config = dict(
    n_kv_head=4,
    attn_scale=0.125,
    init_std_qkv=0.0559,
    init_std_down=0.0,
    optimizer='soap_variant',
    lr=0.00543,
    beta2=0.95,
    doc_mask=True,
    steps=2739,
)
Each number is 500 + 40 x the weight over its row's rms, rounded and kept within 0 to 999. Layers, rows and columns count from 0. Numbers have three digits each. The size before them is the row's rms in percent of the matrix's.

# layer 2 MLP down (transposed), 576x224, rms 0.11, rows 121-202, columns 112-167
096:526500522472450526577649527509508488506475534493518446505463522532452545489475465501547465499466518548466464502477517497518435516538449529468423529476489604466488512486
096:459584573468492469455526522465510451511482484492479460445518552462508531494526533508493506516492460484593425508446489555535530555518514456474501533609519491542529533542
095:491474499551477496449508505529528495524522609479431490490398544545479488469452417543461525547516551466512441483484504540554560606484540500485609575527479563504524536469
097:501473523478520527450521542450489461542594573488520496481499554505474439484568468435500448473466470445566505574479492555504461464486496537499540473468505510438468551517
103:445483549491365495565532517483443557492535485475473523546515477493488511509434504484525518466553525467533488526430467561503476475471486558491496545451515473443460518456
095:545464559443507472547453500504524438510533479457477510429502487463459497429561434566509504516454502466438517409585551546489542439578456458543523489516515426471494479565
099:574545440478519446436509414453506468479539623514468451512457451466532466505511486488579457504501471489513553491476486439541563498468480597457548530510503457531486471522
106:442513527510420510494527427513477479547497469522425535490449547496471498496469520581493488527473533550435450460499501486468522498516479518499521546484531461521483599518
093:470508442582452497512578461464512520463455530480495524529458447498486543523545539470510487489534499465594543523467475546468454515483442487535450447529508494525501492475
107:456467598498575571466507497462493508529524500537493439495457490435488530523497472580491391435473468462527500546517477521445506541528499491532507539507462476495457511490
108:468485482449503510554464545534484487491521551491459554472468489519395544553448478462527444481510566507481499419451483502556479496535438474495498494481433505472529507490
097:484461525508460502449426474539512445439449444436472481497512498506630465482524517562507507508463479509526509417530509469486427497502587420512555524521530466554510402609
100:591480535513438492518498486482479442492542533520549496516458526546513475456532529496542436533450434500462563496490522453507436442547522548479492470534504521518577541544
097:518426554514527495517420483456544569524594475505486578512508508423517482457527485508495422474479465548507518507504514552503492534555550535535512539500581572482568439412
098:450425483493490519499530525404456415515546468543402486565537520451565490480571469523459592525518548446437566497524512487574443502616462455537548531515509477472522383562
102:485506591552487480456470532533539539568577502488430501502540478509576452391514502492486467528507507520477445513524550481478448547482421482514499490561539494485518534529
098:510477480432541522500528492448473546487442485578523517496494431492555500515422492503513542492453515502519519502538567518519508455503501540495457474529534500547493480541
104:457450482473490484488539572517483480446544509420507485529540495499533561497478496499475515516419525444523504574499527618494462472520481489520510521531558427490502504557
098:512532518472452460508425499530478502557486473480399436489493550539472501495544511590546515489590507485492534477447488569487428536501510516491383571405477539432503422491
101:473517390458466450557440494514457527473507491424497521467556563483496561497560458516501455483453503500497477532526487532564451529604487449521503546460475523482542456463
096:547512416506484495526516515520569523568543604528549533516462528522584489479470531520511438518504444586521399470604431534507530529444503505500474478485555489583460543535
101:541505558488533532494505484419515498480574547494546543491508543453474513506601475480518535492562492392430470452482474490457487451510535547442515462513516500515540494508
097:513503540479509473469470469567521537454527523529418441488515494544482475518534513451536483574512557480477480498549513577502451488486534452509493471557531479491509498556
100:539452528499499490453521448481425459483515572491576505559478502460478490515475473490479493505503541504518513555498479489464554522433515462520611465423562512513473492438
100:442563482463435531502525513538510508481461450558503526522556515519566487506523532458491449549435496508502491491570543447491511503570490446485516501450521442497513482480
104:446524507516564506496522460575453554500577595503520476476535500525530527449570475517513496459551451536556506518490525458440501457513538517531492389526453427486504483467
090:522449545524481535479504507510515540489549551428457494491481491532470522523469446510499451508487556492576527570519459484490501475558507512504490506507485489454552474478
096:600519472479497497597575448564484481491536576494482542503451534499498499420491469508509536506489505510479480452516504502538505467540526495474531534479494571486534557487
113:472468577512378519514431456483522496497488493546513515473498472530506532499502498475436469514530503479479567485518507458461438531528512448513468446445495434468563553442
098:548548488492535430530615473498512414500517477496501542490538481543431508514458540404576530465592540504449536515483517550480410549465521507435462474525459508484491497451
107:489489463420424459545502540508510513551479537535584579507464438458477510442511563455485496540542489455465554429466524442508488532477404460467470460429579463520516430505
092:451444512434506515521467480435507578537581521476426493456494567498570549580519473478517472482555429535535562486519502593587488578447489502477510521510499502512553549523
100:511478432543480557470575519558522480505553513586401555567451505544530467454455509533469556547524548560515425457488524468535596501523530486483492440504470494470486467563
091:563473492512502454513505515456464443517433546434571597541462499476485505490555474568523469553464433494516552592495473549445458538534491483460463457511439493499482519527
101:436435463541420485474460477458471503536502506519469506599456539574422490524463510490495452465514500592460474603479434567591514460536546457475504571450521538451383548482
094:497486467538501481524485450525412487535468540480487546485468501536441471561458532515565456495479481439503542496479480488559529480507425539456458480565476461555494447476
106:486552506500576476473517515490517474425512506516512521415466445560555524483505458488507518529368468505495476537518527513490512474440548514558512517484573479542450513502
109:438516493495589510522517445490510460471546510551496484437476521540575521485492490554525510488510554588485463527563540440503446566509563495488615528476428551583559467485
100:478502506552467467567564495599485527523460439551574552562525524532547493569553494552511541470509504479501487447509494519422457554542492487473536551533505513496530575484
100:516520456469431439533605533535512532493426525531447518495527469504503534489542579535448510415546458509461530450520520536495436461454556466501538573506481505489512523514
099:567487537583537540474512504503436496526426533478467449533506504455474544440533530485521485502474482495494511532541424515427522440484528470524446478414509437550446532516
100:462524512543514461511533531564520463568478466460557508420429463483545529459549469426501530496474509503553486441457523511489472461503536547465540493497548513504472460540
104:542535470499570478560483519497540487440446496506482510548401493502429559498546432511469415576483560508524470459511450477477452527483516456522502507456497494382484446515
101:514422537524411435469508444529510560531491536525484485562505472539459469548490489540548491468536497507480403524441549408452551495474459454514504550475456515505504563494
105:504445436513510480624483454514517489476513523455483461536472490480457535559528470537501476529524542525512451505516409424461492559522501476464572519501481455433498495544
092:504544554513489489503479530563457545518515539485546485500539557446501419517503564519573493499567567503505453495445509465503430568468576533467485499498472461524443541479
101:475476532527465473509498569537456545539477528487488544457543584466500473497463459529584522531522424485476475516513464462439496560509487504438475514547523484481516522499
096:485447533571484491463480503430509525480569505450499565501511533510601478431437529505503545481435499455547504499464561435488477447476514512484535523514469474493520507528
101:476515499501591487505450523492508549571449465531506500581461549458483457507464495427460543480487469505529490506484483570501451472539456535525424494483478471531436567526
103:523438537522450449444497520442528505470516441399552497511517486511528471520484531493460482465531512536497419517477515481528554451527501409454456553527529444484540513599
104:525502445494504463574557524473506479530493515460494481466432506509470494511504466499550551456547531445554536510477445496625495534514475447512435480492476543483448478417
099:576485499474480533491512542428449510534482543469511562485529497468597465509483490542510513518480490500471532519512565528568446595473506477534411495540486473450485519498
092:534443528507506481434520546522518499510499472462475558489585475529497491533519545473461496546446570519472476439572505466529476475510500586495504485530534470554564534522
104:524508563462480516475478510603494550541534460564565515470574482501519421447509477491502530469451540540561548512503441500453439469542512538455563491507456460493499535522
099:475442489482407475523431547495564446429520502503552467537499502483569525464480495449512592422469543480436533495506505477502493497507471442495515453419530510507491438499
095:534554490508455465499481483484478478499551573471476584493495550526478524519501481492546482539577500540517486507544480521506549461518425512460492514537475542511538565481
103:559542465537514483568549477519495572489532454442541509424537457477508480531538528542508462491552538520496434489546436412537526551625550450502503489448516550474510497542
097:531447434566498493495523523465524575473533528495404518489510475517480485563407476516477519507520474503518490527507565569565549513517469496439506447434562511446454497501
093:561501479494491481485422585494493492520504523526552501470512472565549483441473447526456587501527484514501551483540510439454468498523482498482574489562477448551482439531
102:483484466458548497434475480539489533473530402566546527458515506480557477505498507510501487533516518459503485458501494485439484535491518456496532452473452514482460481487
103:481480515512555443502445487479552531497444448545484440498480514490497528466522513505498540557413504528527514496472476537463474510531555471547516460500519491531569552467
095:505537502484539485597466520528487526529512459496493547591551508519560507544501518520470551523442498451552505489530483477510526497514464523473486561453495541509458526490
098:477478518486449570486506499490500428504506552490434489424473539523406544503542533578454504519488446517461482467573523431464526529565506453522472505463498512565566447550
098:552447410516515452504516507496474497464507534542571516492467554505526544485515481449494533551471443493507490569478500494458531468572474488502475522472455427482521417510
101:514537465520475531472498503496515538498459529493562524486558510452545440472511476553451486522514556562470483503504526470490425503565563535530551430574462446542515502521
107:483508471485508507478496447476554493522465501562478534518549500492475548405489523464465487482574538469526478507479446458502458450493432534480499472468460444540524526486
099:521488480596580484561508474526434514511481443544474522481453505461529482537513483561445420500447539493505494548524503423485448531553459488565536473504542501487452528524
098:435556506508451482439469506489431543467559581542568474488486503503546441489485471478512462550465486481445478522521559471481543565476498527489585532487549501571440536521
105:498467439512558527483491596490454539489535529461470492458456487571495478463457551521505507453491504534346487538543529489560502504487512541513500487469570430561476457509
096:452490510481510524475462450515466467503510487528450477478500517536538510445556519509525513398472500458495488546461501418484497515536499496495472504536541505503454505400
095:478478497522503525468399559467494440532501528505517485545482496429441434495562514513479569518402498488451503575519488511486467477531608451471422443572510528549601528460
102:538515496543442541522520537489459514547476583529526562543490431480475505563532568495503494476479523499456510422462506501497474539550516462450532510525503565576561511514
101:463517507545538445455517532540530490560591490478487387482461470498572509475426559424489538488501620422475475479558543520554509502512514529462535495500517523531484502511
099:464545527452437436488537591519529496516486499539529511485538466533501501498519476551528525474510490428518502559514501557415494508427471527475426537531393446515489526549
096:499447516541455529501474475460520550508504506470502441485430500464499490434445519433547555443452547558493475547528512492501522449521432524519478461485491501511508470524
094:420449475615515435490512508518505491529451462508529506412503460469507498488516536587528498563584530517517520508483523512480541563525623494489505516508519448524509500557
096:465459502493534507445462469502466460438427504544489481492519517466512495467482571438514429448535477518497537448479544445466513477533501519464518491454554471519426545521
090:527472525534504473501503490438524475515493509507503533456488552477498501507532535537452514566478502415577545456568450512433581450509519528525497493411426519526450460456
094:498506442493540486489516464454471493496479492487460482545531467493467437528506548538491436531472479502514520467508526608495573498564462480507475506518455532537481482605
091:505497568504540495488502538479493545430517542474467536435531484529545422506552449484446482433446526506490528509512510498359556481516574512482541547472439532474451457526
100:524555522512483602499536536497482480542497473515494410457547484426518534444537582501486578454495415500606519507478509569528490541503498501445495512446454555505506570496
099:546497493510547482501448513377509567520430507461502470525525474487495486516519531484496479521477503426510423485509448478512481543546491602509384518429526489523523556537
# layer 2 MLP gate, 576x224, rms 0.0784, rows 122-202, columns 112-167
102:540531487534525512554467527419528534517466492539441511499459593445499452531482540498540565482472417449528451506442447474520531506547537519580496437568464482447497588496
094:521473491561456465493547494490475537459512523521511552424425486475523440526571462470539482445507555475450526525472537584471506531538601539493557548466502500506495524555
102:477553524482590551508500515509524469481534475477538458465513576477454504488516464529466509496510510530510470442489505533452475527622505522432458435519457515428495534446
100:540434512551405525525468475504498477443480461509512506470561538526542440424484522436525564450519466554552499508507476483528472472510519489477500529532490441480506456511
093:522535482440544493495506537468527500503450500464419536525477557475555397491561429472503467538459513484516449481503492541521536458556481582457459552510537558557547559505
093:585479507570488539438547439464518528463505433567506470487486443505529553466513488434461543514531519543452529567552482502457489494545554495502574507547501505520573459539
085:549412543533444450412474430503556420536480508585475555476539497564572469577444478481471529557486539551506503453462466494457473524447579524545476497576488482527502563496
103:512500499530503503445437432492501467464524542489493490466515522485552485559463459483583518531478469517482469527499459453509456461477516520511539562504501513472466521511
103:490464619513423449544531503549474587511531445526470509469404520470516496489481476430532544489467561519471501539478525397529464416465451523566557565531531513514477499507
115:440551464514475450505469517470489355551539619476547541561478502552448501502498485476462472514528485519507459496505528476550543511510528470543483462495513508559434563480
097:488459454453526466407463569462479457476466476533475500544435532444528514478536564505502441501555470464411529548418518458523481553600541496524523543515551499442476485473
087:529465434455537477490464482511514481493487458536551431435504507507609524502467550494501547490433521513537573509400588520505527430466524567494517467489553479540578454540
091:508475560509560473549515441511555569534503540573450537514545543416487494482553471441542502469521421571469451456511478486470474505494550462484523551508533484518490541511
091:502436472531494479497414509501450559498552445513496553514535462424516521428460517536485462518498510519460450534516473522501518501521535478505508459519458472542544536542
109:489517519550420489454515547561473538525557453463514521549546513487512492442481494505511498439450479432447504458493562496511535520499495488446498465526484501367514546463
095:562444537496513475503514543509593518451506581484487436472444477501481529489485541507467523584555500533589489507510515530509445539523479467473515569503541566456460491553
108:523606511513551546507478469522552525499596563536506519465421571492433572478568455470473538553513440527453455455477559483510538497534495490543423511477414549490510459460
098:440559583464479479557514460498450461527462521444505441580485472450577555509463489528554547515445491503447477523488524460555508509497553520507465493492455554459478471524
102:461548463470502476507442465542532452506525514421515406499451520547520524563427531474473529519421456503503543501536561438449452524517532456430596489503524509464451459535
103:510543580521517562483390500510499485503475497463495518532425512487501563544537478438460485413487596373444536503455521479516504487519498523450439550516486472487558455508
099:565443495505458591495549503553511490479557558485501435502498483472477558536434460456488535472530434472467567558533410492512494477511428436517497533490450456435514462571
097:489564526531512518460478568486496495482457509515535470459473502518518496485489545471495597461513544523466496498445505523535487473574464483538501483592448482499459490496
096:478470435494477555513475522495468496589529534542529459490508520555502526499478479444502494395494489522550543545433544500449507475495498506426503417525529534408587543428
098:478451516534562479429554491519458478446516494464469541465529483514518519453504462406534498502496444395502478552505549571532460457534544520512524412436518592513456503479
105:472489485565460614482508494549435500537538551531486443410448460499459522487428498528445473418559533558465538507534521471503528509470531486594514533496563420485501504509
090:481484400496526506522516554545528492562516516477509542490473480528501516451497499516534498517486478438401523468492478514498516457522560541487489499469448430514458492479
097:461481536490552430506420501472513482490545499509460446420564470609502503431572462458493548489473535475462430501521502481570552500551515564555504490497513526458500515474
098:501459522501440538530492528584503531540507454478485462513531468546490526417555461532554552509486480535512553513507505472417514507503469508504436489473538510589517455536
094:529490442540495553476472485461469462533511451582591467497480513553590480480476413528430450519440491464518472526479483523442477508593525469583541520501490568511511439447
113:538540495478461510524485469498445465478487462574465511450521465574527461470475487491492557544463509550566461523560510479493514452527530598565493546467428531506496541502
094:423504491493467471486429567514492418497574535531517501504490517486460553512510505454521439526436523476468606542530497505545522473533477545495523547417597468530461577518
107:447499474422513566542535501452453459466487508484537487480547450511405425488488514461522484528506498493535559536554554463439548498487464476490500531485521463450479499470
089:498504550405487487502460536528526547474518526497500419465522513501504515510420503451528473479477518503474461493485528600454482411492522537488478495489467512534507480479
102:511494553538579488579483504543513529433527492442516535426481504462509505471529480529566556439512512432486463526488434507502452460421505481477526450470537481499518517582
095:517563445420532522437527509520573413546513557554476477541507560477583496555474520463511563479496509498518527544513506478564463521475413502570506493487497489488468480431
113:511433534473551487539492547533440501430517574562538547457548460557570558493486504513498446478485511489499474520435505487539469471502528515538479496458511506528508504519
105:512491534540461483493482407543464483488432441539469501460463468419502494544505457501482519478485505511398547565564531397461472535439435501569540483490513515459449541427
102:545541431453491496462514548493439535446561436484506435516486516552449483472557486464427528529484455524460465473494468526476464474499522464477506457565498590460490461479
100:496470469501476449427549443510472465501534546437510516519485497511506452534507514513517483536436478470533458582443472469458531464546504455589533562482435521514513490455
101:477445475517616462488564503503483496415473480540479515510513522542482456506490481458563481505493444499540517494500532476559446563496539556446527469477542556504505499503
096:418581490505499552467436519407512504519507502432511463540467528498410481521565528528562444425529495498454531507525512518490472591516468481527439438531473507502564580541
107:554561504471419531531462483527518451431538454532550557459485487490487464474462491476476465454452461490474496522493557443504486483547536571478508566505506512548558492517
100:518457570493400414597535494540502463438568509470424493505483473556525463490508543538560532568497527518468495451469453489481479523470503504452545552473506550501463512480
113:471517548492429467441543438520483538530529429493459497438513535520485561411557465497560500532475471492515524431509551547536520476511505493531508480437473508547452495464
089:557495526507442538451475514560469519490442522462492464454481468487495478467525499515530543492507542502497520530497468579502508608445563495452520470498506454444442560446
098:499448514477445459525488526471470467488523528520424499533571555531514477477451518463506527448503573479465550517509495431416488492436515501517539558585499487502496551519
092:488485527556493493484501453470455399451539576499493508472493550478520536475508551483471503467486531433523535481470562516502528471502475519440516479507526442525491490515
115:500542551500465510438467444501539568563514477502534486568514585482490478483489541499549511446564492540469480448529530538531441484574512484517482484520412465431447555513
095:497505522488513545543418489477542578462522518526495473497596512418473421594417460515513522477523484458547493500463504541476496528519492492505576461472560450447469528522
114:460487559521545520467507481518486405406468445595514508516404507490497518456472461561499514473506447528480511508478474475509498533526554437495540511521466500429472459543
097:508489492470532517457521524411454465539512493476481524521444496486489420437433468494540475483500433525468561479472484517549498544438484543545438476522480482565442516464
096:537548543482469535513515502514514564510488466550497469554411491512505551524540543513475489457497520458524501571485537517488513483548538454539476506522474530439535469416
093:507445473485526538456497526515536489511379474536452506498470456487573483516513524447491437477501536561484497514504418505464526518516508543487519486533540486508555461493
108:505474544487534489522495552495434500532506507484445544517471509472424452508540587540476572505553538547482490488495529521521523433537529504462437506524498476480449544510
093:517526522507500540568535404607506443582438524518454460485462455487495514492548512539475488529536536610479544482556461549462527549478516513441474424513467520471531513483
103:509461601483531565574532531511469562472527464489512464530533450460497457402597438537498470468430492570567536511592462499495518534487386522552428506487577536517482514492
098:454547517484548492456484435498502523508486543502494430504482516510577419508590552502527518463528468515453517458474525473492463466488469562527510560553551392434524491490
098:453545520492449503437490498520490532531484539505468506464466510543501575439480519457446524492461564577513574590458513468509548455552480525448513520482468490546479558555
104:538506470420574470426494487450493528526502463561435520492532477456540559495451508543560522402545497524493479514410466486513470428460555481475446520512492456572510474555
110:533500510524559450488536504515498536466466551527568482470518514538576572477471551497446508438528548480449526528499473437518440426520519511505542494581532464473485527530
088:488538512460528450476543539551475470495545414500462491519537558475494416522477515513504488507491478533489465501584478532541521494519501479508478533488549461485494446575
094:530522515484531523503438553519503488565487537439459540523541505504426426500508439573523486414441446504527471441474517584542513491446531518539455486540485478495579508558
096:456498479538507545499457520556522554530540436511476481533468494483447509503497502537527439514489505530548478456527489494536483461488548495516449471500524535531538547485
107:538492559505474563539517426468509530477494463492534502483507487456531464510571545576474504524501524521440548445459497498550389490535541535501544500482602497517482494485
100:507435563505570533489465471501563530559462597525462475446531482445508530449515456494433523460466487528514592454539531479453528473496561463486545520452535476593574432486
096:500588540527591537561462484467509472548540539448516440469487535469493508460439486564439514595567518426474469480508446450498490469483417459579439535455491572541466509463
103:520488514496599530547463494459544499532487472477428414493527513573541477462515512548432497540433483501516506552508497475516483434499567442521486431521559543525512486475
104:440444470491514561496438525515547571479481450506489448469526574473490564486559485570485478474459514503439553514557592458541475523468490513493471490517474508489461499500
096:492411504491523423490488483518405537501417504499400516514534511484502557485557522500490533508501482549478556561543466520545478503422474507499461519487464477484562532501
091:546505548514506532590449436490479457524573433540491461520480483513483448509513507517442572471438509495513471551449476495528487548510560447475481444503436490422556475463
105:418499517483552461449537554489498543505532470536485491511526554514504508458598514493495471518488502526487447445490567485497415498573562532467531409467432525443488476464
100:516523531496541511555484467487439482534481451514551512479449540516494493577561517538523461466532447516516484523512523500607516512450531543495481494506605533513502442527
096:459555515457482500552479538501448545514511496520520494498481507504439498463598437466505583494474516572479608488391487562472560496476588550533527432518529519437482497472
094:506440613495511521497495469489465433484511453456459461450569551533490536479487525478574549491439555571505469490509532519398514494500520525491449499493479467504513567474
097:489483488481506494484483453490479446463472415516544449502507538571521416550468487478418515465467505497558479481519537560498439530528481471511494446500516558514449495441
092:478515542468482424456511550466444511502486488497544405460476532501465466503505470463436446459541562465498485401514509521464498461486491512516516502499507427507500524490
092:521478567516489526491467500549481481520472479473521526553568579496517509491459575457520528446558433557452483545497515505511520527536519597497451477507471393575550485545
091:475524505505542597444480495488502495441533488478463464468579485461548526503431431475500495545465484509502440528496443449447527506486465527519488519483545488505446524463
091:481586552493469509458547501525518512422543480527510468479444494468544473385514513515450534479462570510541491507526508530534535556518542530491524551567519484568492431512
094:496455511479484513487530495488522470437576517467480461451522517468461478472547481536526569452511543518534461433511502610496463505468456504432452509526504497471464520430
104:390480503485511445496409532485512520517509608448504479470494540481468447519591479527453595454469530622478527465466471494506572527519440531462436531531489525500505515450
# layer 2 MLP up, 576x224, rms 0.0786, rows 122-202, columns 112-167
101:480482526545504545491525431536521518470514505470528517546569458492474490541566459555576511535493521508436567443493491487509434527513512482526492491458492448506532479492
097:448521496506470579538530495509508549524505492504537468505495516565469504513523477476568510520528472516437584525499612499507501487540497508504552528538535508484450520543
103:478527459485522506514540498495478502536492473506530497561568466586449503502487555453532606479446422546536481545526542468500530483441543501536514464503506508446558500513
103:482468440568453511449514511503451532444487478470424504454582582510446537510504503515502419475569515493481575437496479529434501527523506530520505521519482521541506449537
099:545511503495513452505558538471527461513443489514521488456430436478471517506420520470484480477498510523529481512494492520490476392473530494561522578496423509462449469446
101:498483503532507455528524542529504563441546566457489416408508552457446519498487523569470502582495501552452398456516507491493485533507482521440473514407494526474458562465
099:445433533488464562439491443466548481508514519480480535509491504433441496568487545540493522578458458548491503435519454426564474594525487528515485448455411488561544526465
085:488483556539517415489492454513515475453488535508466491511541444471557496525441503508584481535462509473479534575463528479512469500545439536484525600517563564485526529471
107:464471471536539555570511437463486427482492520472490481506508425545564561453448464480445484490544507486571464537493442463515516552458583552527511496506457560520494549471
123:535525519545518521498427519460507417405496475500523601542490477435501447459561482562507449497522494523491495529530500514547562448502519554508572526510491519519494493489
097:488531550518521592463521446587516553524502534551519515581486542565529502444517513516485485551500429485389551575564468580409470518429444560492499500471520441563564535495
095:492492498560413471498491433547460508515523512451398509544475525552469474468526492509504519563485444468423469493599518475491420585500535421498465462511466569490463537486
095:476534476495482536485498538539463458501589517469503457446446539513498476444487513570501475457490490469479487505537496491435531584479428462488564449554466417472505472526
095:477521525478530507567511506462415459461567472501520507618512520500533519421497485517409581490494414476562415456572463577535462553568591480523463472548518538486507535504
087:481530495510539523454442519407605514469484457510488488492498520488532428463535531465517400550499528485480503461496417551549392492497482504467520477507526457544460542558
103:564467512551460477469424485529519504531523515485497497473525551532512505455561504471502501502534539561486458505485456499466457578476488515496492508496548630523502548494
104:521493467416499455499509474513503528557539535507543509454464507464531528536523550531543514416477517589492397516528492478559573521485574456582478486537509544498482482457
092:471488597499490468480548472471428529536500521447571490528512546488569572502564540527487522510500487531494533568523509450570480573530535469508466490494520541454502470511
098:540476508521437537540446525499474453531493464517552501420508495488497503524443433507512583462535456468545518496530518457404506506516511478459523514457487581415478487537
097:533545546513461545474487540430479532513517548481470533509457489479388516572462485408509535480507502448472544480387508465450446468511459513501566545474444463448482460498
100:552507434503526477500538586484604497479501522463561486480485514455498481529539486471526571515450390465445521462458487529422493501532512532550441536490499486469490431431
096:555468507496511554501547529430561464434534434441546567512503530470525434488426461460513552457451461567541449552502560502525544502528520467526513533469474511583481539492
101:472492461517447438569426502504512489465465514492560503524492452526556523536505513492472560505497494515458475504461520477478442492535469485471483414520486499471490493533
100:498516520528498550544490536527523428481513523510531560477534447532510539461473489576476565428503467509537549446544548470509461527470489527456504483535476505443484546503
107:524502539512573534471542469461513549526449392426494508438509438497508529516469523529467513452516490473473547463470517432531505462473492524519516500443545535482504570531
091:456478457552532454565490516466503533547550502469498484511552523533494509496554440487555521541475474485500516493553416508531525556517528522526495498474441452488513548504
102:488487550469518495539556474433555500563475507415443564459487474504457471495511522570457501480503411486587542506483432444472446438469519478554551542499486496528518450485
115:422461499534353551563478490467544522493488404543501502453461430484507515472471409505518520516505519507468489472534567505449462552554534449444482514438560470538461532553
097:552499522481544521578457568567465516436469583469471536529522476474483526424459579487591522440521564551530486506566509532505584512524528488445456416497527502510508444503
103:433571550442533529501511504532457519529484451507505490474513410529443519549456496559433483514461528479515496531498502470552466440544523540567464504589471496459536485447
094:523450578498556583541554444503489523508492529404583512451509506510508500526532526521474537468569491536515439508462449532481480570479486480562484514499414512458479454428
100:494466397476441519480490481442495522497438508545480547476544523476450498540543525502491465540471546487549450546475474548441431493517571517515503523470572515427563526503
085:534452521453578569437460511484457535500524558524478516472509523463499529531496537482504400461529522482437530460437508548501466491541526492453466536468484484457427550507
103:488555487504542452442538559455576516504494472466503557442452511466470541443568495440497504488524508430463502511486546543504454489528433546534462444550435490497446442526
091:502532506425551497405601507503492474545527529549487535594503530527507509549447502461473465493477537543506479486507471518551514568459441499513551503511483501516451487466
118:538530451485530565553502479469520512433527553433542524504578373567485520497525445472452523548462462453516476497522444506578444530416509485524536412472535486567477518556
108:510521537511503553509498474550522517480508556495574472480480458585464472509518462503465508418528483533512398468512518516558471480534483485384436595573549521494490484547
095:510476435476474533493521503498472524493449433414451397490539504555469482512560498516503539536498457496548508507474504505445492498556529487447478545475451558443475555506
094:475511448544474445516451525449500513524537466466442507443506536584527559545519482523488413434556479482484457503535519421530503576446438519468498456503566497461569528453
103:436509491516541522501541499546465470500508545566472456532528423462427487524534478487527562511496499409535527460550510484487531500508438487460583490474559504551483527463
097:507499500474589469404449531549483534504517571501499466480441474570585538472554528524504580479587516496587495512513477469482528446445491494472486479469554529476492558497
104:449584533500397528416492525504488450488507515576494528430477528504486539474517529486536558429557475508501492517579525542527496487416495530538522513523485485515501524463
095:500525498514521490466446515479494545465522471538535466566513592540501488463467462524505488515503464506524520541545567477458423488504496489466436408549413468445595480526
105:442422545494473448491543450427468494476525506573496525486472443473531541539481469540513472585513575505491478490555447455448533447513440486505486528516486521475465499437
087:466495482516597499522492493518533501587523478567488574545524547480424499479416493501438478508496458569472427449432495393544530489505516505524429486511492477580466452519
091:437555471460493491512460506509511514594571513468548463500445517464475497475500575459466497547465499462511427479506444508556556569551457485482457471463539480461591436579
101:490570494464519533533522571545476523481440520462493525463493403458476516581578480586505453485558475532533535498535454560482452518552514471556509509498512513458544497559
102:514519453491563534513552550494513415515431505458502483481493431535482516576523440517438517523473476537529547542553479522499491492449558601480491504469517499505489544514
099:522541514515470516437499447559507494475531480447516552458523478426530549453548435478508584550486540546470497473467493490581505560483519505503441532451453465421471463444
117:432443492441541460535490535522562536525491548505553438483575478545450490474422424480456489507487586438530466457477484502582508494530440476465501476522586519552482464519
098:466468503473507471580461569526478582473540483438530505464552526519594505458482533541505477487446516501477526443508620523507485460438527459573532577547510501474464442543
102:493435515557518556579535492478428448555490548419509496497514476504467535502481517495515547494421574493582519461430410463460552521547511488472527517485440532518486528467
094:540550485526469532530491491438473519481487470476475521432584507501377454435509516472487570551467548521500493471516511480457474551464493541481534500502488498485517530487
092:505506520511433399537559442470545482538478513513522498538468586518435459534533519491497546446490530475495456599497462492528505532474494473522516485535525451467544522563
103:495523474554495536455525473527507527469509482574525478521510445501517467490498471489523515501509565466553507514477540471507490534444574528428491422515512502504545453571
107:556501440592459477469474477542493508565497512433433488463486511473586513500410585508472481454475537522461465512511449556500402548516515513496492453458486544519502451486
098:557502535517527507470454463459516538495526508513527455509531551433499439552519574535568558465516465518453515460439454442510466452453510529540462507496497484439536479505
106:517503557507550483495496487519438463466528490516477511549455543512504502483492476445525429422468492523570437518508488480589516559482539435505421500436518541473538522470
097:463536507491492516519477533543542531539488580502458465485443481523448474524484472536509534463442497538508472494498557532494512473380448505533514456530476441509506470450
108:522528544449446523440452494508563507495474462458483538460517460449478559521537476481518493476477499503469560530515513533518488459469476548472553513483498467533482493501
095:476515514510505466514525514528540470519550475500482539415530551530515406525468502479442517547490407536441427535511413512503465501508472494502414477485441493506542385572
096:457544491505494499466469511514500462523447449493467470508541591561522473424563494472499523418531480466598454511517528571542545529500485487462442488445494535464531472515
099:495469526558517502497540533525467565563548478469467454562484470405526484523516493509489483528367476422553479462513537441478511441558509476506486518539546475433463510503
095:462529436516461520496495500509519448492507524470496524487567481509567515403431534467448521464575560544508444526556509505521451535437488547528518472542501479548511487488
109:446569541506521556470474516486533520551511515541475492533528528516494480388518449474525471465535544502460500401583510475523491437517497508517510547485547488495503449499
102:476498540519497444476485513506447467501514506456502404437515553510540530478537547491485467535499407535566572503471438588548483473492462455546438523485537486516440506471
095:485521515461487458484479547578477567514503494511541581540531485424468536544446477409517545477534486490489479469495501554463468504422441528497513515456464459489562559493
107:504508470493595464488505518484522469476523495460559560438533433515509448540534495478559494546529474546432445440506461483487491518512459473564469460416480497568562521533
092:485463498472496570537498483477564473464531468467505493464491469477496475472492520539556562448424485524556469451509482505468513516568511512546489564448498502487465535443
097:552427470462516497431560542528504472500516476493503530465518495490496498468425474482489580503500548529563482419423478471486513508484513467550484481518505548488561509473
108:472559461501563493539468465469480471519533578450593472509554440555498476427485501454514459525562545540489440486527498460495513471483507496469543459536494474469427509548
094:431484467534534471444403519482428512540453475545489506460521482514461532540497518519556539428538419431536468570482487506462523485502520481435529547511475463521428476502
103:495488454538482532461522505448495561454455554471467499532460491464567500456493451548451550508541462515515501582550487526527485495479618461457526512445539521430445531517
091:483504469462504473484513458524435552452464448430524527466472574470577516522529468465488477476501499553517501515558483523513508481457496471452460412507496478573493519579
089:481519444467504517468486407468517513531462448476531520509464453565483440521462514498457524449517472494574450475505531540504465502442521447468512476511536504479462500467
101:484492483511466543485470532482519430556495499502522515462467568511447481538458529516496520438449468545478494538524547524467492517564499486482462515515518536483568428530
092:558455536510460476526506541542533544474490520439476517509502531431551487513479520470519428497499491431501536535545547460473508493485551564528435429504488520570614488546
089:465532484594574567419512470535505523403474468492456546485508504468466479504421473489537477521475475497564454497461423429461581504540477487441429499472475543524481535494
096:516491545546491491458475433456474528503547500550484514552587555440476506497429501525463522496522531565539505449523468485440507434460529552522457520563531463446479497521
100:510490497430496448484513545524468528629485411583570499485530456583480483492472528497476466486498421532448482496493516419486536545468529519539521569476495520537483536525
102:459601593512519534527469465535414563488516469556455496529515488494471518523456508420467515483500527498492500461476515555496541483557527484554527518518490541384445539432